From a checkpoint of a small transformer trained on Wikipedia.
Size: 8 layers, 2.38M parameters.
Architecture: RMSNorm before each block, no biases in attention or MLP, tied embeddings, normalized queries and keys.
Training: a variant of Adam for these matrices, 5949 steps.
Each number is 500 + 25 x the weight over its row's rms, rounded and kept within 0 to 999. Layers, rows and columns count from 0. Numbers have three digits each. The size before them is the row's rms in percent of the matrix's.

# up: layer 2 MLP up, 448x160, rms 0.0975, rows 200-319, columns 64-95
# down: layer 2 MLP down (transposed), 448x160, rms 0.0855, rows 200-319, columns 64-95
# gate: layer 2 MLP gate, 448x160, rms 0.0987, rows 201-320, columns 64-95
up200 102:496528517498499548455515499513478492494510536525517498483481503471552479505501529504493488517508
down200 098:479526478536504510510493441497483527482505501535501492491483526444501466531475484504504510484518
gate201 097:472507537523466465519548513531484497558544479523516469451497568486467498543478532495532513476495
up201 098:455541489488485506526530489534556498477468496489473481492529485533444489504478486527510525491547
down201 100:499464451488500518513509505507516506514511449483485471509510501505513513487500532475521472437482
gate202 104:493517520533474507466492508467513502489512510510519536539527521481522511478512516493474521483538
up202 102:524485540520512514509474527499503490481542520486493472459493499541504499535561489496530542520502
down202 105:544531478471504469554472474496506510511504507505509461550451508454521491469498483491502452542501
gate203 106:472494488523500522513521571469519499495514528483517527515502526472495493467490486463495505493531
up203 103:453480475502489496494523502488509475537496501471551483451491455487535496445480518517513547512487
down203 103:483485500502473449478475484512420538508506520510520500502476502484465501537493510518514491497512
gate204 108:449494471567487478487557509450474515523497530489523497503512520488511460533499494516486513514500
up204 102:477482474510535497527522475532498501490515515527464478500528496500520507470464513518495536524459
down204 102:440544496464441502473497508463499506486496462506525484547513504500481491501439455510499468494499
gate205 105:468508517463520480508451512501494447510438465498528495472436497505513526542533497509510479509479
up205 104:496497469532500477497500474489504463495476482515512500499508486480495492462477501522544546463498
down205 109:486513537501539504527527494489510488526506514535506526533483471506521476482479484494524496455495
gate206 100:508480488528493462503533468502487486534528494540492550449488507504469479514547510478516493506504
up206 101:530518484466485490509467528536497522511508479508467513478497505520489521487516481501474449536541
down206 101:533503507499496494495517478474470482489464519445461506492481490468493443506485537512515494472478
gate207 106:534528509511520489512483519505498503481455510529492499474496565489496508490483533508474454479459
up207 100:527541480498496515510549519556490502486451457513497462571499458439456519488554494503518504498520
down207 097:518476490531479452514452547484500526526504483485521515509472493541475532519446475522489528476511
gate208 105:537462463508473493532504450460497473552453518492494530470556514500479530481491514498485481515479
up208 103:479504498523493501482469479487524498471507486510501543506502510512497509494499460533473537509450
down208 103:475481493482478477480526494482471486467499478531490492486489547487459488527486520480513493503488
gate209 096:520476492515515484509510493467498510538483465537475498501468494476521494468490522504473481514467
up209 100:486509527467480526511487497522499510474507514490506507517504564491519495492463521489473469492498
down209 100:463492473521513526447469478511496479531479484480509523474495515492498489511526522546506496473503
gate210 094:493484492514464501519496507484475481504494515508536510495493504519476521523517476456447534518524
up210 100:525495537498510481479448483490481500510511504528542474468492538484499470497500508514449519521498
down210 100:500513484492501537513531512491518505489517475465532476501496477498569483446486515523487519472522
gate211 104:533508473499490444483537486497533486521520493520519508549464530496438468460519493489516530482483
up211 103:538519509538472490499535485463471510489464484494498479467469451468504514507472520520536500549512
down211 100:517508496485505506453491519527504475533502520523511501481496533450466491451511532478472489493551
gate212 107:538500502510485493467532518541527477501525497486477529541475464486462517471505476486514464479500
up212 105:516543486527457460482534517509488535548488487458490466452495480496552517497525474518531482476518
down212 102:499535485500509507480477523475537516485477532471478543506516465548520553532457528546460493502512
gate213 092:534549501517501482500495506499499530476485470472485475530436556480471505503478520553527515495450
up213 093:519495507520481507493480484493482477518484504484542492485530485560501498472529443476494471503496
down213 092:494495488494520520485465500499493465499486502501477537496510479563500527527476521511499514494496
gate214 092:476526464493492498518518459511509499487506459472471494477490517509483522506466522540469460473462
up214 098:487520516521490507518513551517524513499514525509468481536480521468506514456535469477558535525510
down214 098:515500497515511517530447501503478507470517492478530514487522466535489510541520486542444504486444
gate215 102:539509456484470475505535490526513463479504451492460480500492470510481481507479460476474510477529
up215 097:483476508498538491504471505489504499491449498486506490487467485495496456506475533509515541511505
down215 100:500528450479516490497456498490475506490507506528496474493505522506481511473554456482507505499507
gate216 100:516504470517490472451524497505459492525512552509516503478516542484463480486477484524478472482495
up216 101:508488494503503499499481481516531543520515467490511520430523492531526489517467479529510510512483
down216 103:485514479503478479504527500499502541478513514486529462496512510469478472463554542471486474543496
gate217 102:532507485449485473478550510504489484471490497521470479472500494491476484505503476494495534478500
up217 100:499466490497504505487466531547511545508528478489504503510498481487449489470509488492532467529489
down217 098:500529477478509504465492524494493538508551521508474490518495474556484508521465537525505493509520
gate218 103:526499460520496455583505515464471525489495487466517440479467467534468487439520501534527511488534
up218 102:454541506505560514481492465522574471486508507545523484508528516497496492499476527505495514544545
down218 103:476460499476478495527511536488520442532492488486528486496485496494507510468502513470504488447512
gate219 105:505490503533495470513515505537462468469509506465501507526532495528525508515564514475511518537457
up219 102:535508497524486514502503581489466478481507519539490492465531496487524507453521516496487459516470
down219 100:482519546471557518493509497494520538489485523485467494495512508454514514505517460496483502535483
gate220 094:504509535487475499512475488490535526493517500502527476491449526474482516492551520446481488514489
up220 095:512502491487455523487446489483556525515493554486525518507454496518480485524524513470481520505493
down220 088:521510481511482536500540484506493502491511457457514472472551515532511501527521509486493502501488
gate221 109:508532496485494540498502487522486551454479497500453463494504476483472535560502514493500485490465
up221 106:500448515520492503477496504490489503496486474532500497514481551466461474502511505456512478485485
down221 106:500521536527487515495513473513476508504464479501493492499477516487544489518498500455502531507453
gate222 097:455487493506516506475499503508546500469510533450505492465483486522537504501484516534525539492525
up222 092:483486499538470464571503489493551493462527497501524470507475537457528523441510494509497511479512
down222 095:485475506494498540463503494511480496490445534527500502486470500533491466531522469517526454517535
gate223 096:522523482505505510489503529469545508473511512521484527524471469486495469515452511527494522428504
up223 095:514458464459494487518426469529497549517490484448500560466491476507508560454515477488498507544505
down223 095:503503501508515543491492499515490497523457490469446537505467469491497484509443526519480484479480
gate224 106:563491542502518458465476503503488454456514487532481499461465481523536465555506472435470520560531
up224 103:484484466478434550533474504457480518485524482518493504506539499466474530495545492483464478473523
down224 101:543534531506472463492493490455499509479460483556507507505487491510506490525496471478501492497540
gate225 108:506522526459495516505500508498542510491497502468487499481489484537495527494499511475457496519538
up225 105:534507474455477507510485524475538547546504500522508505518466493547494467517488496555488514485457
down225 103:505493504504529553530495489503482461483509478526468516547512528484521513517528522498512510507483
gate226 098:462492459504465483492466508487514486457483442460463484494506468524493475501509497488526469489465
up226 101:490521499509458483517517505547484486511503500527474498531495482468469495497483489506508496499514
down226 099:547514532506543493526519499489523508500498490494471480506508515562506543479494487501498484490479
gate227 099:441486522507471499523513547448536557483499486510511488505450492558478493476528519503506515482478
up227 099:481475512509534502472506505494489510535502519517488451488535499478497529510485536521511417509489
down227 097:532514441450513525515520479472475500494516531505470513508531475506552485523483499489471483513528
gate228 093:522500481476495500499506522512503460486476488516518481475507515458537530488538511496552515462521
up228 099:472505502502566493487521527527522504489472491504509484477543503522530497530519488534533483507434
down228 099:450519484542496522513500502497481519468538483486507485483480485519508525463493478508435500556506
gate229 090:477547503497537514506505506477511461509481505503472492472490489544475470476520447503501521503498
up229 094:471473495565540510494511481520530502467508491529483463509523501451447507521482529512499489517486
down229 097:470503506504450485529531474557486531479525492486538491506519531449543507483499477460492472486507
gate230 097:495503464540488462507506506457542510466560505524510503516510555499505488478492482524502469501498
up230 098:471465508514499498496490510508506521533506501452504494502497463450485523481492470517511504482513
down230 099:523465480502498539508482489457487494477481519503481484446498487500551505520479493497503444516488
gate231 097:520534498470502473522481509517474492517501468554462523500508538502477470520497525502527516473471
up231 099:512499510510509503487477506489460509526516509493509529467525522507513492514499491525502451543501
down231 097:463470500508478509502498531508487455477554514511497526491501522513442523469525504514508513527493
gate232 098:494545461496523469484540490516483498481512502532463499487525520487519475500475502494480507508519
up232 099:476472478489498488518493517465495480483507517515448490519521481523519508480505447464490500510486
down232 095:470510495485504496510498508488517505497470506486526478455457478504499488457452519485564543453476
gate233 100:498551498468518507529508532540512478520472512551487454541486563555471488503502485534496473470498
up233 100:523510487489536504473508519535502484470493519517527455511507508502485508471514450522491467477481
down233 099:515501487512477484488477505476507518524471483501467518509477517475483507515531487486491547507532
gate234 093:480463523459470450481521506503482512452517498462524505508488537462464498508512556540571510469506
up234 094:459448464526512465522457542547541486476513499515497460464497504445525482487507471471463516489554
down234 093:429482525451515537505487503480536526518475486515549482491484527527498513526501520508519466507526
gate235 095:540485511457508488524512505490507482505485537488467442489466541543458489536503494482533476444487
up235 100:520519471497514486495493546514476497492503466485511462485505452459512501538493506539484508533475
down235 098:422485509498525518496487480503567478494485511510475556519479499518477468490506468524521500486466
gate236 086:559561521522476495502496522527475505523492524491525504473511479446482480511464488491466501498489
up236 085:472454514519540482520471492528476524486546552487524490482499498487514503489520504495468495461519
down236 088:479479477472464538504487475479524516482483475469511563495459513537542513503466489514518519560501
gate237 095:447461470496512431504457506481487504508471512518463498475482476482477471474514521511537493473509
up237 100:466532481496505476497508477515534512531515526478477534516541524531523529536515503552499524492516
down237 101:491550476526473534464459500547498488485510469514519547469477492517477482505502524486489526490480
gate238 113:484475498552495476507543496493490473522522503528525487472499479517492442447501542477480532522486
up238 113:508495489451485495468530456505499492524562505521466485486528502460488482503498481513555495457504
down238 113:491517517494511486500502489481460494502485501470528460501484489476503495505527524513499479460477
gate239 091:533574546491483494479494497485495494530507479505482461535476446534497512536518523508505464528465
up239 095:500488489534534502496526563565508498520503510505511537437507551460536499475508454515540491496501
down239 097:479478471508532492509497485478522542461497496489509512470480506510528478511479470535485525493488
gate240 109:508494480505483486480536492451548492475488458494481535550480500463529527485486504514536510461475
up240 103:518546491509478463502459488549514470485453491530502469495483526514503521497516516504514534514493
down240 105:482485515512492539541501505515454479524514484515531459517471499495560467515526491465512499532525
gate241 095:530522543519529521504470473502483491534501499523483514486515458464517458473511515490482498438483
up241 102:459479521509536459523515509480497491518461506489492449504515514505479534530532504523466471508503
down241 099:522481482521521536466514476507442506504494481508467500480487507524530523502468503485490538501475
gate242 112:498474496470517511487488483482499524532542481445505513467502509524453493500514524494492551485467
up242 106:502518481510493481465536561513493482537509495488495502480544533458478522480532490504532519455453
down242 105:507493480497480484477494521537549486487528500481540530502493500489510510470504469443470500456506
gate243 108:524474487525506521476504434442529502509507419463472555490461510480440470504502472456477500493496
up243 115:485510517498528551459480502500527456479497485470518484504486514483519459523459498508520546487488
down243 097:480461506458525518478511485513474532433463543513536472488501440502481503502529489496516503476519
gate244 102:476520499502509531515512499493489524478504500486467537500506496517489458523475525460460492497508
up244 102:525493505519517477488508511512479509456552520515497473471507534478504492496500460521500539510496
down244 099:519503534519510539491491457465526500487501523515495493552519470522456541437482470511498513537510
gate245 102:500494526481529482509513435488493526498480540499508473510483506489507475538527488500531466477527
up245 101:475495504510500495474477494425498515511515463469486498499467489491461487452460482492543503522471
down245 099:546485505481512510551510516527481491463473477505497465508488508515480484511468548492469454477501
gate246 109:504471484528465436467481495509493495456532518501498528524495504476485484501486539526493522501533
up246 103:504535488525508506512514533508503534520532503538517491494515548490517521460457500541469504504493
down246 102:519434453405508521505504528479529525502518491513504524516503496537507509513492511511498527471498
gate247 100:492545508510546506534489483504506487507517529498551516486493518513489486506503484539512528527525
up247 103:508481490556462492543536505510527471498489502510481501532474499531524482471521502504512503454479
down247 100:536501482507540498485509494513538542535478516471499488512462496584498508522482474475502528487478
gate248 114:489459457504498494519500493482476485501499513499495483502506496519485522474527495508502478498523
up248 105:544491465500497548517530517495463482510504507487482546512521507508487530465519502503469473477544
down248 104:548477482493506458505451502516502531439467469487491502539478464520472476486532504506493531466467
gate249 101:470496532509513471472484461527482454526497523494452546479490495486468525508510496473486521532548
up249 102:491528522544497541517501528523488507492513473515470513512510516508496539462475490486499545513474
down249 102:486473495516526488515518507491470484543523537518526499501510497519483490501511476494483469559535
gate250 102:476490488524550510500549499478515484441489527512486492466479475544531499449491488515514542549495
up250 100:494537472488504525510490479501490522499496477504491519485487493486473462449520490513537510501462
down250 101:458503541503529479486480457512504487482515497499545462474542503509489462545521519480469482512501
gate251 101:477547506489474526469479479493477503458491509500483517494489478509483552494530513501480517506511
up251 107:490530516576485502488515512464545486508497442524520514521499475511456469475474487494503535491482
down251 105:490483522493466498467468491488498500512489474507528526496472503467515504514520499533479503494494
gate252 097:452493559492480499519482507471447514545478443493476481530490471465497470477505501538470492478515
up252 093:480484507521520506495531526505497460447456476459529511528456504530527528508553536516522537507510
down252 095:460521497474482536499497505521517526564514523511503504523502497519482466503486486538473479512554
gate253 107:494480462509503485500496515462439551488475461545465465500457482497482506474507452501534544505523
up253 103:471472535532533512507482492466485503482504494523486533487523478520490497501532472515514473488502
down253 104:518505512541486528492494499523480466497532478523487510482517469490533462474531479499534470502517
gate254 100:518514513528497478513523535509527466505543551485451520540493492524488496539459496494503473480488
up254 100:505487497497499481486470526505538458485507519492501528532501456500484529527480506507467489505468
down254 100:508508504543500488496471463483531535545501525475477488480494450506473522517459485506530493507549
gate255 105:463536475463474461488463535511499499495460477459492507482493527467482503502504522531468493511555
up255 100:483570467466516482498488512533496490493500516506498491479510502502483488452492493544537490510518
down255 099:550506504524539496492496526499503541498523522495504522508492472506515463517524486513535521506505
gate256 109:488520469531481504496495485471496499516511530527468530502489491531489515461472520475450497486524
up256 103:524493524504499488492508512476520515519542471513478561482539526545491503537532493532512518484503
down256 106:508513478519476521489463513474503490528491530475528544467469474476469516518499508526475500453481
gate257 111:470488505530495504517509483446470450485458487510484517496523514536495512470537513500504477524471
up257 109:505499456508522499504543545491489473466518512512502489470469471516540512448527523513527517485497
down257 109:522460522461525484528490481438503488531500517567515529460499506481493511525511479516491416531497
gate258 099:480548534505516466485464503483541521536507492501518529527504467508531537481515450498485520528520
up258 102:489522507511487469502491440491516505488471483511465530528498543496457486475446474506479479483517
down258 105:477540486509518503514531516466523507486516467513497511479513475544475495516516482492481482523532
gate259 107:480468478505542513513478521467503498533518503539517539499460502576485494495506511490483518536493
up259 104:510474545495493545515458516479526513482471491505485510529506508509468470478486480464552506505497
down259 106:507503458519560505498492455465492490524516461471497480523538535540527495538503519492519550539498
gate260 098:522500506522443476468564469502525536567530537480500490484496493519465475463511524505519504532513
up260 092:508482518475517514529526512529517485487503490481503521548498462505516528508496501503489533538533
down260 093:526492468483486531487467470469514536496525514469486512469511493458503485483533488491502433523512
gate261 098:504489508531490521515522539473503517473545489468514503501448508500516499537528495522545502521515
up261 096:472512476507490488476511494504505532528503533543457512497553526503489511523456503472470484478511
down261 090:463518515533517497509494482516500482489532477498531509476504497465600489534512581534471466467477
gate262 101:505538472504545469511506506460509494504508487524488470518465554492492562470505504492506548513516
up262 102:493450514471508540501502435481534499510530529481471491486512506523475500479463515518475505442493
down262 102:486449494519467532476527502547500453523514484505540496456523466511522477481495454483492497504449
gate263 103:502488471484444506489462495505528513488489528496497516468479489471488472517492557506500509484447
up263 105:495527496467504492528477497508516476489468517524516507537483528554537522461421468504538492482468
down263 104:487493514482481537456488463486528539521464476505547549509503484586496499518505492471526551473516
gate264 105:452545510532518489508471471517478503496482478517496489520514501536483513495460465527486486515456
up264 104:499495482493447502511440497517518519532496446486572515522519467474508487541507488516521518508557
down264 106:510452446526519532492478540475484484494468513519436478443508549498501483486525461509494485499510
gate265 104:509516497452536460503501494495514519476506500515494539509525471472513499514479538504500563558464
up265 099:492506504506495520482486517521513507512510510513520490480504457501473495513523466498538549492568
down265 100:518478495494536523452496506505532556524472497501519505505480478522496486447523469472549513470493
gate266 099:431506474483448464454496524495474510535463477519507520499457507457478490484526554454504463466456
up266 100:495481505500525509512507446484521474509557499554487482466511510532518516534542504445505517522500
down266 101:514533492482508508510515489471509534451562486498496490483497526501532461470537478538493456482482
gate267 101:508465451512466488471558498481449510523537515499503460527475487492522527457494495498513464504504
up267 103:530510502487494481502499504533483484477487525478524493485533466488488523488504474514480555495569
down267 103:472498529457522564525522468514552500524539525504522531482491459481517557501487509524524516491511
gate268 094:480498522470545459523497453470487517493519536459543507510482466515481485485489506528511512494506
up268 094:515532447462486489506574535516429507489487485478504496485518482525530448498506492485465491497486
down268 094:476466533504533468522519454473519505516542543497466516525519499535454504484502514511534504525510
gate269 099:526516528517509468541527498510527515538488475488492528501461503498498500502533480497488485478511
up269 101:530461524533481510520523487461504514553560518498491519544532459492485508511514474466496478498467
down269 104:512503522477509515539513494536493484521489495520531474531504524519446478478483540524500493510477
gate270 089:474463509499464490489518483470483508482499476503523511489545551492535514496491535528528487490536
up270 093:488510538479485473458477501529529502503515493526508510512469511526532503522464504502536489528500
down270 095:460508513496510463512522488488456535477486492515479501485463496495514484502518528504510496516535
gate271 099:512471525469530496534485470501474516514481478569516528512462498502499515487481493461532444517488
up271 099:500486517513528505449483483486473481502499541457492500439511514519495511456511531508491481466490
down271 103:535527485505486514446504530532472494474514480489468498470477496498499490519525506484474470495560
gate272 103:571556504517514484498547491502488482499508497472494545513476534513456469492484531547530498494527
up272 106:543520519452543526505492511506450466462507488486506512495506496517532511537500525508497459481496
down272 106:492561488520502473486489478494493498553483530462485506492499487463458501477506556536479458499502
gate273 094:441488489447523519473511485481514445526498500500481488544490491481531486491544517483567533498503
up273 098:509485501463499521495538472481497496480467497476517507562489524516509467495506469454490528502534
down273 096:501465544536527479512530494504488516530563532516499474480500501481516512527525468530515528499501
gate274 103:554458506530477496517498527479458463479472488479466487521452498506444460524517506524530514481502
up274 104:482477520480487501508521506510473490471474506498520467501496516488509472506539476503469446498508
down274 101:474484497463495475499503477539489504509540518486478481528543532463460466501509493476528533470542
gate275 100:511481518476534494460512503532507523523508479475490536512495468501549542489516517464490499521504
up275 099:478451510504488471509478493505544468509493536493445501480482518480537479451446452480529488507465
down275 098:470490423533511525503491489511481503495476478504505468484505530477481525464491465512474475540493
gate276 092:517459506517503472533469494444515513521577458489479536503512549508491490496494489504476532524503
up276 092:486506518489519475515462473477512524456501493467482515482487545529534490465498480524507518528465
down276 092:474480534533492523531483572476461484520499533451517484489531469447523546512497533488457480577526
gate277 090:507481483519485530526536467507531479496538475514477527500478525515519477493504511491532551524448
up277 095:508541510483477507502538487532518550508503462498503513508547474490557536491522492494528505538524
down277 092:466522540510487504481449499488471490515518499494508501483580493448486458538476509496502485539564
gate278 102:512540503507537492515486506505534505490540463492447530488507508492470527521483533469502525493497
up278 101:499495466490460480484494484474460491503523494533517447509492516494464503521490544533517511518504
down278 101:500509528505469515485469496508511477497516456489495484485460474504498541480475527468494503477473
gate279 109:472491492491542489506531472466455510456509455526495493482470488460544513491502480556457500517464
up279 103:498475505521521523498471536560532509524494496433483518463500507473516524547487509460502494502588
down279 103:545480485477447542505494484487481496457455510497504520543477512476481465481458482523492481528537
gate280 103:459514464471469488472523503465444499479480525500472493466478490524493487476511546515461454486478
up280 100:507495518472528474473500524533455529521475504527527511493491497452473470519517487482497500469490
down280 101:525474502498489505473500524492523507518524513521492443484511499502544554516494494482527514501511
gate281 101:488484490518477483492519539456444540480556514491564536520461535475503475500534471480484510490483
up281 096:503514551489511516528520519468482504527488542465532512497487518491542477513504522486514513491534
down281 094:504521469462478499509511484529470489506489486477571476488460505512486473525482517518460515488476
gate282 101:509482495536481489485483516492465543494530466465448521520511499510464500487499472478494482539495
up282 096:528509503526460523467483538499503519549511469501513535517468528507505512531488479509532480503517
down282 096:547500514459522496493539505474504463510475501499459514447523503469513538487539475511473500524523
gate283 099:496512504518508464504532530469553500494477511494507458473483553459475524515479534515499495485543
up283 102:476497523495505498510497500529469528447543507530524475495541475462506470489514451496488513482485
down283 103:476521496463545504513487471478507493510505458503492510479512499523508540502477491508504496494495
gate284 096:466518541458453506521524521484520491446507513522522507529500509461527514521503544467509506522461
up284 099:482502444484519465492507539520527497474518507517512451494528499498500502482538468525524509508498
down284 097:525491494554502542484495478461501536530487531511479541491457504559517500540483490498514493570495
gate285 095:529507466487482462520505518494445524499524485501487497471429462496518492472513514511453507467515
up285 098:479511479467500515488432495555497514476492522487532503499529478524530496509488458494481498487521
down285 094:504480459472522488532514540489534480504512507514542503488546536560521506490465454532493500464461
gate286 098:523519511522434493484504468502487499470499442533501520530500522487439509490492485451450472501468
up286 102:497486494511493501514489550499513483454528481515538528521493428495544431512479492505512513499481
down286 101:486530490527472470513504510520515541481430515497492488506508490520503532515463502515529505566553
gate287 113:543538490525483514522502494462482514447492521489490486522477508509480521488480515481468506499538
up287 113:527477486467497481521480501496463507485492497535556467504517543498478494488535524482488463507472
down287 112:472501500527507465520422505488557510543492511537458509527510536477534527495526494472495495456501
gate288 102:483489506532518472523542504483492471469510502531475483520470506461485485533511508499488476498526
up288 108:519529511534481488475508471489491518494481490505518520503514544525471481491484506491545495528475
down288 106:500482496485531535535524495527496475528485503526473485488502467510475520480459502506480549496451
gate289 095:464500512463503498428496456495474486428537511483491498478482481515487495528530465463466503526458
up289 096:490499490505511513478466538532509492503495550469472505479514514513507487472492527511499477478443
down289 099:535513492501529508475538529514532487512454487520509488500541541509516492506460450508525551481517
gate290 101:536494507469548445519533504485459534520512470492497493478469532472522510459526517444498491464464
up290 105:497507477484483518521510511500469528511417471488474475551488433485490471477537505482504505478441
down290 104:506510498520516484548484481470483528525468535526565475546542541505494489504477479530471508502500
gate291 097:490484497521513480532512492518487517486491471506474552472457506508506473514518509502495457492487
up291 106:489458506503504476515524505531525528505481502492477515477523494554495462501534476516511478485511
down291 102:526464503496493494485525494546538494462515553486514553532484507533519517524525486499501484482501
gate292 102:504486477514493514480483511503512496464541499539502494483522508504522535488547530507454491511515
up292 099:475482482487450483481547497493496488450515502514476484487517504456494539508513479522511495459513
down292 094:493512502462465462466513509501457472524461511509529491541493493474538548492499509520520495483510
gate293 099:468491502537518483472521494469494469506532542533475475471478499536474539483481469464474488449450
up293 102:510452513517468495522497500451462498551561480493547453506515526498528481469490516513515478513513
down293 101:495478462488544542514507509503521518473527482485470564500500482549534498535523498473511525477443
gate294 106:480503502553485482501500551485498539533536456519506529494471530502502525479500494529532478492515
up294 105:514496466488486498498507487479521456479513461462519483472511502548488511488494449526521502498529
down294 104:480520531484478473499509473476519492516504531505485474473509485496484482487503515475472487517497
gate295 103:497545520563497486553501481540523501506483506477500523490513537517526499498488515530519470486484
up295 105:503522486456512507519492437498511516506489535527483515531540478506504528512514513491505480482489
down295 107:506483502487498538518525497465489541510488500476520477505459505538483512501528552530528475491540
gate296 090:535488529471485540489511538472522530473480511512511512530451515468500515493521511481470503493516
up296 089:482486492484512473513497501480509501514490522476535471513525483443476527503490527475502519456466
down296 093:491516509491495484442519465475516491441470489491476534514483516511491485470495461483508495503526
gate297 098:500516522531482475498474474494496534505504478463488507490528544460511500488526518492491526519493
up297 103:530490552488480479492505450515480475551542513489538528492482536465519492527493477509569507493513
down297 102:471520548500488476524456468496502498483479525530476537536479519530483525491501579505512503524509
gate298 101:492525519509473485498537477475454491512457426484481462482458475502459476495479514472463542527482
up298 095:550529519549497478519533483521485532512536452469510561504467521488461503532519477474482513532493
down298 091:546502531499512486483529491507477495506502542504520521509496527484510487520478523533529517521550
gate299 086:547483531491476483523538485530534494474500511517492502524455469460465501457484482482528532508515
up299 088:520473494499501509470498519509483508521474540497468465519522518519516473528482521491475499496466
down299 080:494498498510503480497522520491513495465543503523512528486463501516570533501515557516440481472446
gate300 090:502494497498495460531546469535514517503477484493488547437502529495480517522549503473499469448471
up300 092:510564485542517516467542502519450487514499494484530471539491467456533539458518499516528529551530
down300 092:473532480498544464529531519472530512523510469469499546496485535508490532500492502508488520482451
gate301 098:536497480481502527519471500459537498520485519538531515502497493536498468450487494485519518522470
up301 091:505501523499512531512516550538497521524490501533472464560482482485523482484457496470521462494510
down301 089:499507496505529488518481457532508513477508506508495468475544505481478483511528515565501518509480
gate302 091:511474519531496482495501495526453460510513476497514468472494475452485502478493462471493540559500
up302 090:511518528490520509476526499488511494523541531498514499493474529516437482475496463482467492522491
down302 091:486521520484451521517486502506504508468495500512501475488445508544575470512506495485499502490509
gate303 088:525507517444473490496490481487472526526522465527482493513509528494510518489468522519498466540532
up303 089:471459490477516479511524506490527434504492504526480479472501530498528518472495492545520487496478
down303 089:490501545475521509492508513489445515530484568490474532527488488524512514531500482534485493524443
gate304 095:519499546486493493472523453478483499504552494509511460522512510488486539489519507473504501482505
up304 090:506459501506527489492508505504463501496476527506467467482514530451502490498472488508480462510495
down304 092:504564491500558507524454494482521527524491494479517527547485492540519524537504484515492519502508
gate305 100:513483496531512503447527529515523415430546506475515483498467471520510469510486488512486495515528
up305 098:470525483535500465509501521533497541484475497477506435488475513456485502481510506515521489534533
down305 098:502518487485528552479492496506515515539521488474538500537522518546498462546514539485496491556522
gate306 096:524503511521514492506488517514492528496482477515474502496523510454464431506484490505502486536436
up306 096:526529528534534488513512531544496512505498498493506496515467534507484504524489494496454465484557
down306 099:473429496484495480510520502491518492525481443493485494503534479510473473539522523454486496510531
gate307 097:444524520499523470527472477482539508502458463458512498530489463506496529532493516527481514495506
up307 097:482494487486510476493467432513493512505478514473468480486539490522498494501527463509448497446491
down307 099:524503464488526513510493505514516502477487499521481516501536524481487503472520511492506470448506
gate308 105:505481506504492438517520461458494500501496512508482543521458495499499517484498508513486458467470
up308 102:507481495513530490499530510489475455508517481550526486518548478450497477558516508525528502507540
down308 102:472508484473484512474474494487516474483465517473461507485501482591487551482523471482448441451486
gate309 093:539501525520498531459483521531507515493506554547555509506492506499499533531533494522541485499493
up309 095:476491497458478528536473468516517514495504491476505502475533504481491458480528478523494502507477
down309 095:489495495530492462539537510524509532503513463492449533535510548482520494501480479488509521470479
gate310 100:490517500520519499515533499467548499489487515520499469508491515549489471543511537481518499536534
up310 100:501541524539562519483529502522498537497493472442526533482471515499496436523510506497511501485516
down310 102:504460460475523483454487492440507538500532471475522476489489507504507544510506488492509496522486
gate311 101:505504492490569473498492522505514520552471489499555522489510464500502548525491506492513454489433
up311 100:554504518513475471512479508487440472481472481480507491519512534468479495502494491530469535459563
down311 099:498486523514479553530486506474551502472503491529455519423476489476518530493505525495517484528421
gate312 103:477511470543511469519510493442486504512483489532502488503489497508485523474482508526526530508458
up312 106:502487530496491462501470521529574485466496481543493536537482507486533538535459517519538478462520
down312 109:466530495475476500518474494501477473498486484479532549504489503476464501495487506464523505468508
gate313 102:499477480486466524474514501479521522541560496536476518502504522503474530517494542517492486520513
up313 094:532519520518490509548495505464452508489469485475463508488495499507480530475515496486510521514464
down313 098:455504490503460482477536486460526518480526523522505485470540544537465504520482492497489497454476
gate314 105:533517501510506449468481505481466531495525499511546500473525509475506499478521554486451520501511
up314 104:537481493513474539526535556491477510488482475489499505490491521507543505465525453500462523511490
down314 105:497483460541516519506510514480507486552505526508467477507503535489481510468484491508489530452479
gate315 104:547498468500497511530535486534510504496484482520499476551480467509489512477485511502517505499516
up315 101:470529514537510497514481545480535488531530471511519506539470521509495498502563540484474503531536
down315 101:538472483449524504528532502540490471519490492478454503487493522455528543519511494482514478479535
gate316 098:492462485532507516508534469513513501496474519548510487484472534493480485516513534488463518479494
up316 094:487543506486511512503483512502525508518484470508468501516516495523503542520469519499504542490493
down316 096:503516524482466515524504474471520455538517535476507492525495473512454488532505508528487453508492
gate317 095:508480506476485469499482511498514525501540500480529507515484499527510493513531494525510436473508
up317 101:499519536528485529458504509504502491510518472525509558499521543552484488483463480534456479499483
down317 103:533459519489473483497494536526464504515466507473517507508465482502526511510496518518531525539538
gate318 098:526519511526521474509536493509496522472498539489514494503476495507511510503532498508513568493542
up318 098:508477504485501518505514509505496505499501472505497477531487506520536534481490494487532468502529
down318 099:486510498510495515531497546473497536467491536529477530466490477486525479524518478486473504499512
gate319 083:485490557505455535537495516494461483496544523471534516486462489489526446516504449505509544566496
up319 080:435513476463481522556510507487482493420505485480478501503523487511516479540471499502508499519543
down319 083:492519492505530474453509495484490510538465511501500501511569513478408541478504483503514484514500
gate320 104:511514507503486501488479503501498492480558454479558499529513535531501511501469490482474472534521